Part of a small language model's weights: 2 heads of 32, MLP 256 ReLU.
Each number is 128 + 24 x the weight over its row's rms, rounded and kept within 0 to 255. Layers, rows and columns count from 0. Numbers have three digits each. The size before them is the row's rms in percent of the matrix's.

# layer 6 MLP down, 64x256, rms 0.682, rows 0-25, columns 0-255
099:157103112128120085135148142148132109180153191173146159117155142091109049121093093136164150143110133177158144113141111146141119115142083095146144111125113111151153138147155093118165127150137154116122088151135125084124130095160139115077121149170148102134098120131115144138132146092124157143102128150129134160080078092146107133134091135160149102157163109160141137140133146118139102098115118093089136094147149155144163109139117121125130107148131115102125140156145129144146086140123166138115118156169114102127088132116138127126148120133122101154102108151137124133101107146134113160121128092128132118149077091124100124093113094127153168141165128150092123141150104124114081145149163116096127145124120149141115140091167151139125139121092156174113160103117147102095133104171084
106:168121094111154161138127075160141147142150119138151140143135125108155186126137104146116134131128153132114134128163129145103127121133119179156159079161108126128128140157131154151155090158137183089133154107170151171097124155151160109135122111176134085106107106133126139111106118123137127108143141111117102118131117142108102151107164124132170143110120154118112102109078128137150138121149121148145133100164120107113120091157101144137141082129126114126129132122135134165091174125091113129104146100076124134128120141115136172161099120181164134130154136130160127122148138142162115143159138173141160107122115161156131155164188135155152159133148155100128139132137095150119141095109133109176202124127103107138130177117163083123151121146194103113133138148121091146139080123120115
101:106116149170146125150133162122119105140069083161090119149093174118083115148141060158114123123114116136152086156125122116095123120127115152085138132104119128122126135117105108128156114140108138117136158128119117128121084123120149123142136119089111126127117161130103168087111081133173146182156153114096176133146066115128130115101168152113066103129150145103179113095134080154150148122119145165119151138130109143154147116115141148102098148137144107080108133145140132143090107111120121125145127119127111114114175138138161112187138141108115101113124110111152132140110140139118147065111138081123178142119153080154143076136110118122117141096120123120096155162146164118126138136128140133059138103158106108125157140138119136134129102120133139105168128071127138122148134108148140
093:141141108106143152120183132079113120124110139104113145132156143141147143132135126110125110132165132117132085142129126139138167127141131122153137117049138159121102131120135119135169126116110157135121094097132140147096110110121104136097140054153148119112140199134101136148085114100151143137092116098106126143123117153125090091158121151081116149162136131132137074129087129125188122132137094139141085127111123108098150150154141076112115087171165113135152100148141145161101161122165188120119143106156146115086146138130148149124130104102144140120144155086116083060171163125143143126154098141111133071148143169152185147116115111137156133141142106133128120167146141110106148133118094142127135111154148146132138151107103119144119109126119146133116152120078127104117134109158111
097:102119146111083144111110138129109153141134160116121145196113140070128123105108158158146128103115126137112141142081157146112142151073130109112138146117113147087149176162141117097153094131132149116073123137108137110099121067121144132121119148133151097154144127132142125170121135159129105096141113146169116143126111132101125132148126114124090129135097200118107103132134152132182154124118144138148151134131111116123093144151085108124156070145112123133115175139143154128117159110130150101099202135097125087086099159127118149118097127152097103130169113123119147125117100132111124131145137163094122167166118107146147141154133160108173140167092116188123131118166172111134105141087146140149154113119142118154148136102084121099116120137114105111176112122117113101146116168142136
100:113135126143160155133124117141130115110114137117089136105123144160113068129126168149155136085152087170148132126139118141116140155111140162109128150100094112153113105144131126150139170124125165129084091115148160137178103139163097149110136119126120128110189121108144122126136126141110095123159111086153073147132175099079143125143150113133143079159121109169126081129124077115145118123131111144150166141137135142125152177124127144143127204145118160153107084162133180152147163139134136135146101122114133125143134108131131122110127123088107128115111142129119064135131122114082144069149171160154146133126106104117127133100088131098143098155112138101145116121099151150106099112164147135142148104132118067151144102107133141146078126134138097134139122185132110114111089150128111
097:168119148110135142199119143143170158167163128118158092180109098123141088130109159145133113093133107138099104154103110131132100093115148174155072106176142171114109140123108143184084146149121164100116122130100109162170133126099082133152097120134135077121113127127102109134112103095097173127154129112137152107134134142106143122111108111128112103070096159087126108112099130096152117088126116129166140128093122126140112141149135163169112103149104140140144142114146154119114104121114173113114153136143157114091134150101120111117117121096093138136155127110114147128138092159094083070119138097132110151115115136124099128130086098115143146117127107139179155124110077113140149155132155129153140116111127098124120132107138132132169100136109105080138139087128116114147144107121165
091:108096133135148133126157128147141140113166132136178106136109143170075159117102115112143139113140141113138133088156129105157074126129148131121138096122088124103139155133109152106111115147119139091143122119171099131109152112122138120146114139116120116172126092154092088150093160121163129125103128108129093136106108149158095151103120150125104132111163154133131123117112101092153129128154134178133137114096164166113125107182084115186128108141123135110108110125092123129127113117140154106100157139110093129058135121096088124150120142102147160149169159135116159098169140136138105126128144165140116070160121161113112195118078110087152102139164122081119102119134140126134138145113146129106105094156110118141130128130092126134189143106149096118103084089150109093112141100125161
097:145170119171168147120116093157104130107157131048106166126139108122136133118110168156156143128170158170102122168106141126123088094118150169133138144110143153125138081149096122113104105131137141154129110119103097141155117151135116077166151165113142102155144157123109149145165146155118106137131112110071119135161114091086133100176138112099090148116106116112138129099120163139152163118104140149121147117147149124094120149151129146122106133157143132136116145110130124114162104123137095125136198159117176094125136124157128139067121114131100125141162108141122103184152111168116087113158098140103098142111137155126126094114142103168122093168152105136148113111144148100106135127091105110108122108109149093135125136141152133118113134143081154146097093115123116119139106082121096
105:140123123211127075105132144148103147108129144103144117181128062130110116089103109122168133137121099122143119151100132141132129122144112150175158116145158091125106131122155145123148141135139130120139127090150165144100129104132132140087127110111148094128094116137124173143106162130138113098132129140125163132122139128144120137142092172108175133111121127111093129106101120125104104102111132145111139127138145046106132149096111117115131106131092171134144130141090136121122097125113156140138143086119140115154062124132140152148138118120129080119118162096152161142148124142128108146103140100123152114117117113118146187158151105110097115081149103126131100144156105125168172143127154089121154081107192106120117172089115137112160101140172154134141102087108093142135149109076147
090:092138106136140109156172138124134157129103165146118177152179119146150155149140130126160130133113102098095095177160156079098129135132133147160138147143152111115117160107156148156152136137114167145107072087129164137136109106125182107158100117110120125138146110098105130132132124116119149105149142111105123171137115124140153157117088069153131128107142171124117086150154135108148139139177095087152141077115148096111124142103156132149084141107164126154143117094116161171123161117130128100111084140116128172112120151123145149088145111134112124129138105122137123117156113127114097089138093156128138113098134150152114141140173127137103111144090133113133140117076206119133096124118123118135121140103161137135151097145133085162149105117149134121087157111118098154167134153075124
101:150108105128118141099066154126110122087119143129137121206111118136145121093138122111159152105123137163148103133125094144110108156107124089142116111114179105149176092182176170107123129145107139121168145119157132116165085085133175104083102107111129145128125091133145148181129129120142118145132124127102108131126152142129127124136120156140215117209133107136137102131103160107116121147171147175103122114139160127117093111166134103117116139113091117118132108119142134123158120149106141139139100139141129129138100150145103128119145139123094114110144123119094140124091147118116156099158149163120131134108153122077100120114140113092141110086106176131128141118138079136164148160104153164130143092135130094140132105167141101140113122121146129143132153130146152137119172172158094
108:138139104103141117180117098150116117123119119156140095131136105155129128115144128135108095138141169109129147117130123166129141158077140118126110120122139148135125119140139092147084124152163174122144131135162141127149132143155132155153111126149179112100097111124146177110145160185104123139179172149155144110146124135112135147131103153147185158144073145122150118119156144129095140084146109157095114135166149146140125106132116098147161206139143152081103099134117124140139174107139135128118160187154143152141137122112109104171121161123106136103153118076125138157072172117120142093112143166101111108118116139100122142106146143169147083167091112093116136146115114140161135135114153166126122099113133108159122142117121096106140172102138118152091149160131155074118124145140139
099:112121140121154111113145108117109139131128149132123112117093146110153090098088111122119143172112119118123136155149129072119149114087129091147130149153140110096117152125099123082126146128126115122104108131101134107127112135118136129112084162140122148173099120119083118115149092092150103167166098108137106094149124124157093133181130153127107179075108155099055130162120119158115142129146124139147138142086074167144139086142112124131126082151151113135162164083118090134114104148090159109154106101148091130111142087120147128158097136119137123115139130124152111142113096149099111141126165118118169102115092092136145143159102108075127103159096089147138139089106125128102116121111126108107157112071123108099145137140098171131120129109126117110117141085131116092138144124183170
104:112141106139129145138115125100134139084133121140155152143151108155151130091132155097107107155127114156127139117149171103144127089119102154130102109139135128167142113137131150112128121130129121135143147123134144137121134127126140116105154127154054152108136109126146176139137141171093132098109117115148141105162073142170099113117090136107154177130132145113109076084151157126160146140125097078092119102141131130112078128132090166123114090161114142131145088097150118116081112115092148131099162154121136150150109129128137125155126141119157108089161096137128120105121121111112142122144133163151145128130135088127164124134126136094137212151136133092162067104122136143092110107134159149170174152107144124153156175114140125092145140136154111098156138145115099072103123127198108
106:151129116175181132126160110145113126149088101153112128153163117185131115140111143109129135137165146146125120108166078171113143102159161133133151091105124137148128125142126131172070147116128121110137092148129088114162111146142112112094101146141123142125153173155114126145072134130151117148104167130119123095094077115107088145115118148096117173116146138155089115123154109148088087089090131123134136102125143104095140134109117099129106089107114113079127141130137147119088086088130106117104151131103080159111126115106122105113111133100109116145139133132137111098118128123113135089147120112133113113111134135170115158130126112103123142115155085102084130105160170117135132115110100101145145099138126077119116135139084163146144106167121198122132087099107143130127135075144081
094:148120163105139119141158101114152170083066102135115080074105130108157069144130124111108101106159131158151125145120099153111175129099141120130118120166149137139150162100115145177110122131147127180107116114136144121167172144162117186101114141133137124153105123118114107100115147149091086134141159141116148081101109130105134103149137154140136142130096135134131121134141128135133134128126087122097140163116109137178072161116157120103150069137101151154161100168123110177119141137125136157117162108081103103123132129131113111146149183107157143119121146100171124159132104114107160109154147161144154151082110094093150116152152072126157147178098161139137141141120120132124097120134112119137150152111129101114119122127155112127114155105120135128114085128125091146113145128099132
092:154181133131056096152106139116117104094130122122128161135115090156152145126122131069130140160131112132107155088127167150095140114124149112174102111109122158130127086137130136169137100133085152158132140152089167112090115113160131156151135154118108149088120124145123124165156103119106146157168109139128133132116112108152114172119134096114159155146127125134138164151082118116118138093154113134143148140133135142111141116140171115143134200092166129109151137075150146111186126144154092147133112136148161155148139152128120121110160150125123137127121113138122187146136138116144067104075139095109143142144116144126115133101154178139118140130143106166131098066168108133121093094116138113130114144099145125088129126126114178148113146130133158127130163119112121164118147118073149
106:090144154103072128143106124165146099207153158112104153130158132152129156165113154128083113109117148120100089157154127112120122114138125133154093143153090123140145101133114147152140187114095132116214169119127137076123128115116116162141153144159129129139126187113122161109124142170123137159119156131122198139113101113101167133088119169088139124090151132150159092139142130138113136075137116132119154125141154125140149109126143107130163132128146167102096163131141159116090116058122141147162094135175134117123180126125120117140155115087088121105169141149155093144147148128141129129124138116110121140134134153157164106144092131106138154106119112113120126091107146143131156131137131131111095118148134171135131115144103130118121120145127135156093103117115099135153112107122102
099:126113124109163075166140116102104115133088128130119140109136149136075120159142116136119151138054129087145159128124126137174107107142087091115063165101127158168145145161105116154157111106134120119110097105094120112139125129124069119093133141125117141124090141098155138092172093121133060142129123153112145111153119116141134105101147120130161128117124132123176115157100098164100128105148103067135134140183104137123153104153148119133122114129146122113161115117129132117150058104122129138126103135136140122121127116110101116145119089144163125151101123114100125140152209135132115159120100132142137118117114131140128163122147127160126102132127103103119092147125132119086112125141081092163166127135149129131157136091110061138158158117091130122095145136100147152135104153156131
101:086084121104133157130141146130128101134191122167113104104106116120144117100103162115116100116149102112097122108148110087119127103109122138110109138080114120137121128101186139111127149116128154128084127143117084085096117106101128122081126126170124129155114153165170093129135124138086140130139136125106162150103094126127127097147142179125102166119095097152136156075087128152130116125106154106133148102135087159129126101111132106104158119103075158114121105137124121133116061134087166110119136095132114118120124152131119157113102114127097140123126128144105134142093096167110123124131142079081113089163103093130139137165091136082142146112141085159154099135090155153076117134158146087117129102115140134119134098112114116105105089179090126106140159110142100147124113122128124
112:152120172155136124116154131114125119089135123124097113141115123152117118110105096110131104181087117088099158132145179095102129160097149151129158134107099093117149149125121148111104096164137157147148141118103150159107073143110127136138128145142135106134124136152094162115109099142128104139143132072117169151118119138086131132142115145103094151088099106123104057120128182124151120124145150114153104108148124122147125137090119101141124115101111160094152117120098125126076112127126148132136104145119103143114132144073116140152144113067088120104146103171134122112093094154113099161088107130144124118137118180136130108149132118149106164097124117087120120145090090107136132128164102135104085122108131164125118147103098150126085154079132137108092123157104068165158118114094109
104:128124127153117124106117114152099126103065111114123107103130115138115138116139155118087113147107128139172170149098102119131107110148117138089120128148130111099177176136136137125070140157123142143135124147101095181147127095081076150115168119093097142136086104131120146119166128120137077108148152121112100087082141121039120103130166115138129121166098110105186101144154122149110144123156115147103136129107103141131123118140161116128157102109133120089116131143092111093169121154160096116127118157167113166105101117129097102125135099129125131133074113108125123095071120128147129147141129122101145134100161126142113133131116143128115116156141143129065115140132146125121125096113119150155139088127095101143125158141098082130144140085156160144104109117124147149150107082123084
106:132122160108140131136100123142101098099058118135129108133127172105167129176169085145140101090115108096133158113113150071141129140092154155136154126101153166119131150125095111171134123162111139132130202113106127129139151131120122148138158141137108142146169155151130135122095141158149117124138134129096104135093118108119105118108162139175138114108123118127171105145113148103105096096126128122112099148138097157135148157108123088160164160093131116153132158163133108190133136117120113108182127119113163153151104122137104121141157149121119152157138098156141151136157089143144101099138105131101153149112187099154094128122133131125138156104136100125104147166117110098136151120133134144133101124201135085110153104126107113102140106088123086069112106137109083118107106125116113
095:108182139123163159157034082140108106138125137147126117139146129132105105112091097135100122109160106134123144154147103159150107092142156074133145115194140154133101118112121141159109160120158109116184139107150129087158115158177105111138144084112115113118103129121137140137143126098110120086129171143144175145112128075078113113091115128117118146091101112109100109111153119133103063145118132130109123119119142096116111128132172142129150131093136134134150134104057146145111142140130092156154119123133128147106129111120107111127113133124106153136126164147101149111143100158147139101128083120096138135134146107125098144084101161113128112134108125123089142152097072135152156123132105145132094129139126097116081160132118131114154128148165155150101091140135104111104166109136130
093:125153098152151069126121086156143119116117146116135129074114105143099109107179186080114124152136087169131164145140140133142156146143123122089130140126081111095133151174142135146130142120131114199140110119104181131126136115143143155162144140127104127160138111144114113112150138128140135121132151122139146171130153152124109116119125130138080110104156156121116116130153120101168104140152142147075155135124127142143139118138165142153136126125163146127130125146162142157134151137105085160122127142114163101114161116133098143104124155164200113107105134114105219105136111133113162138132126111141155109111129134129126093121097141118110134122134144129129159168144148073096136115129139133098151123158089134114144180127172116096145173151154161128133157123184100095120138125129186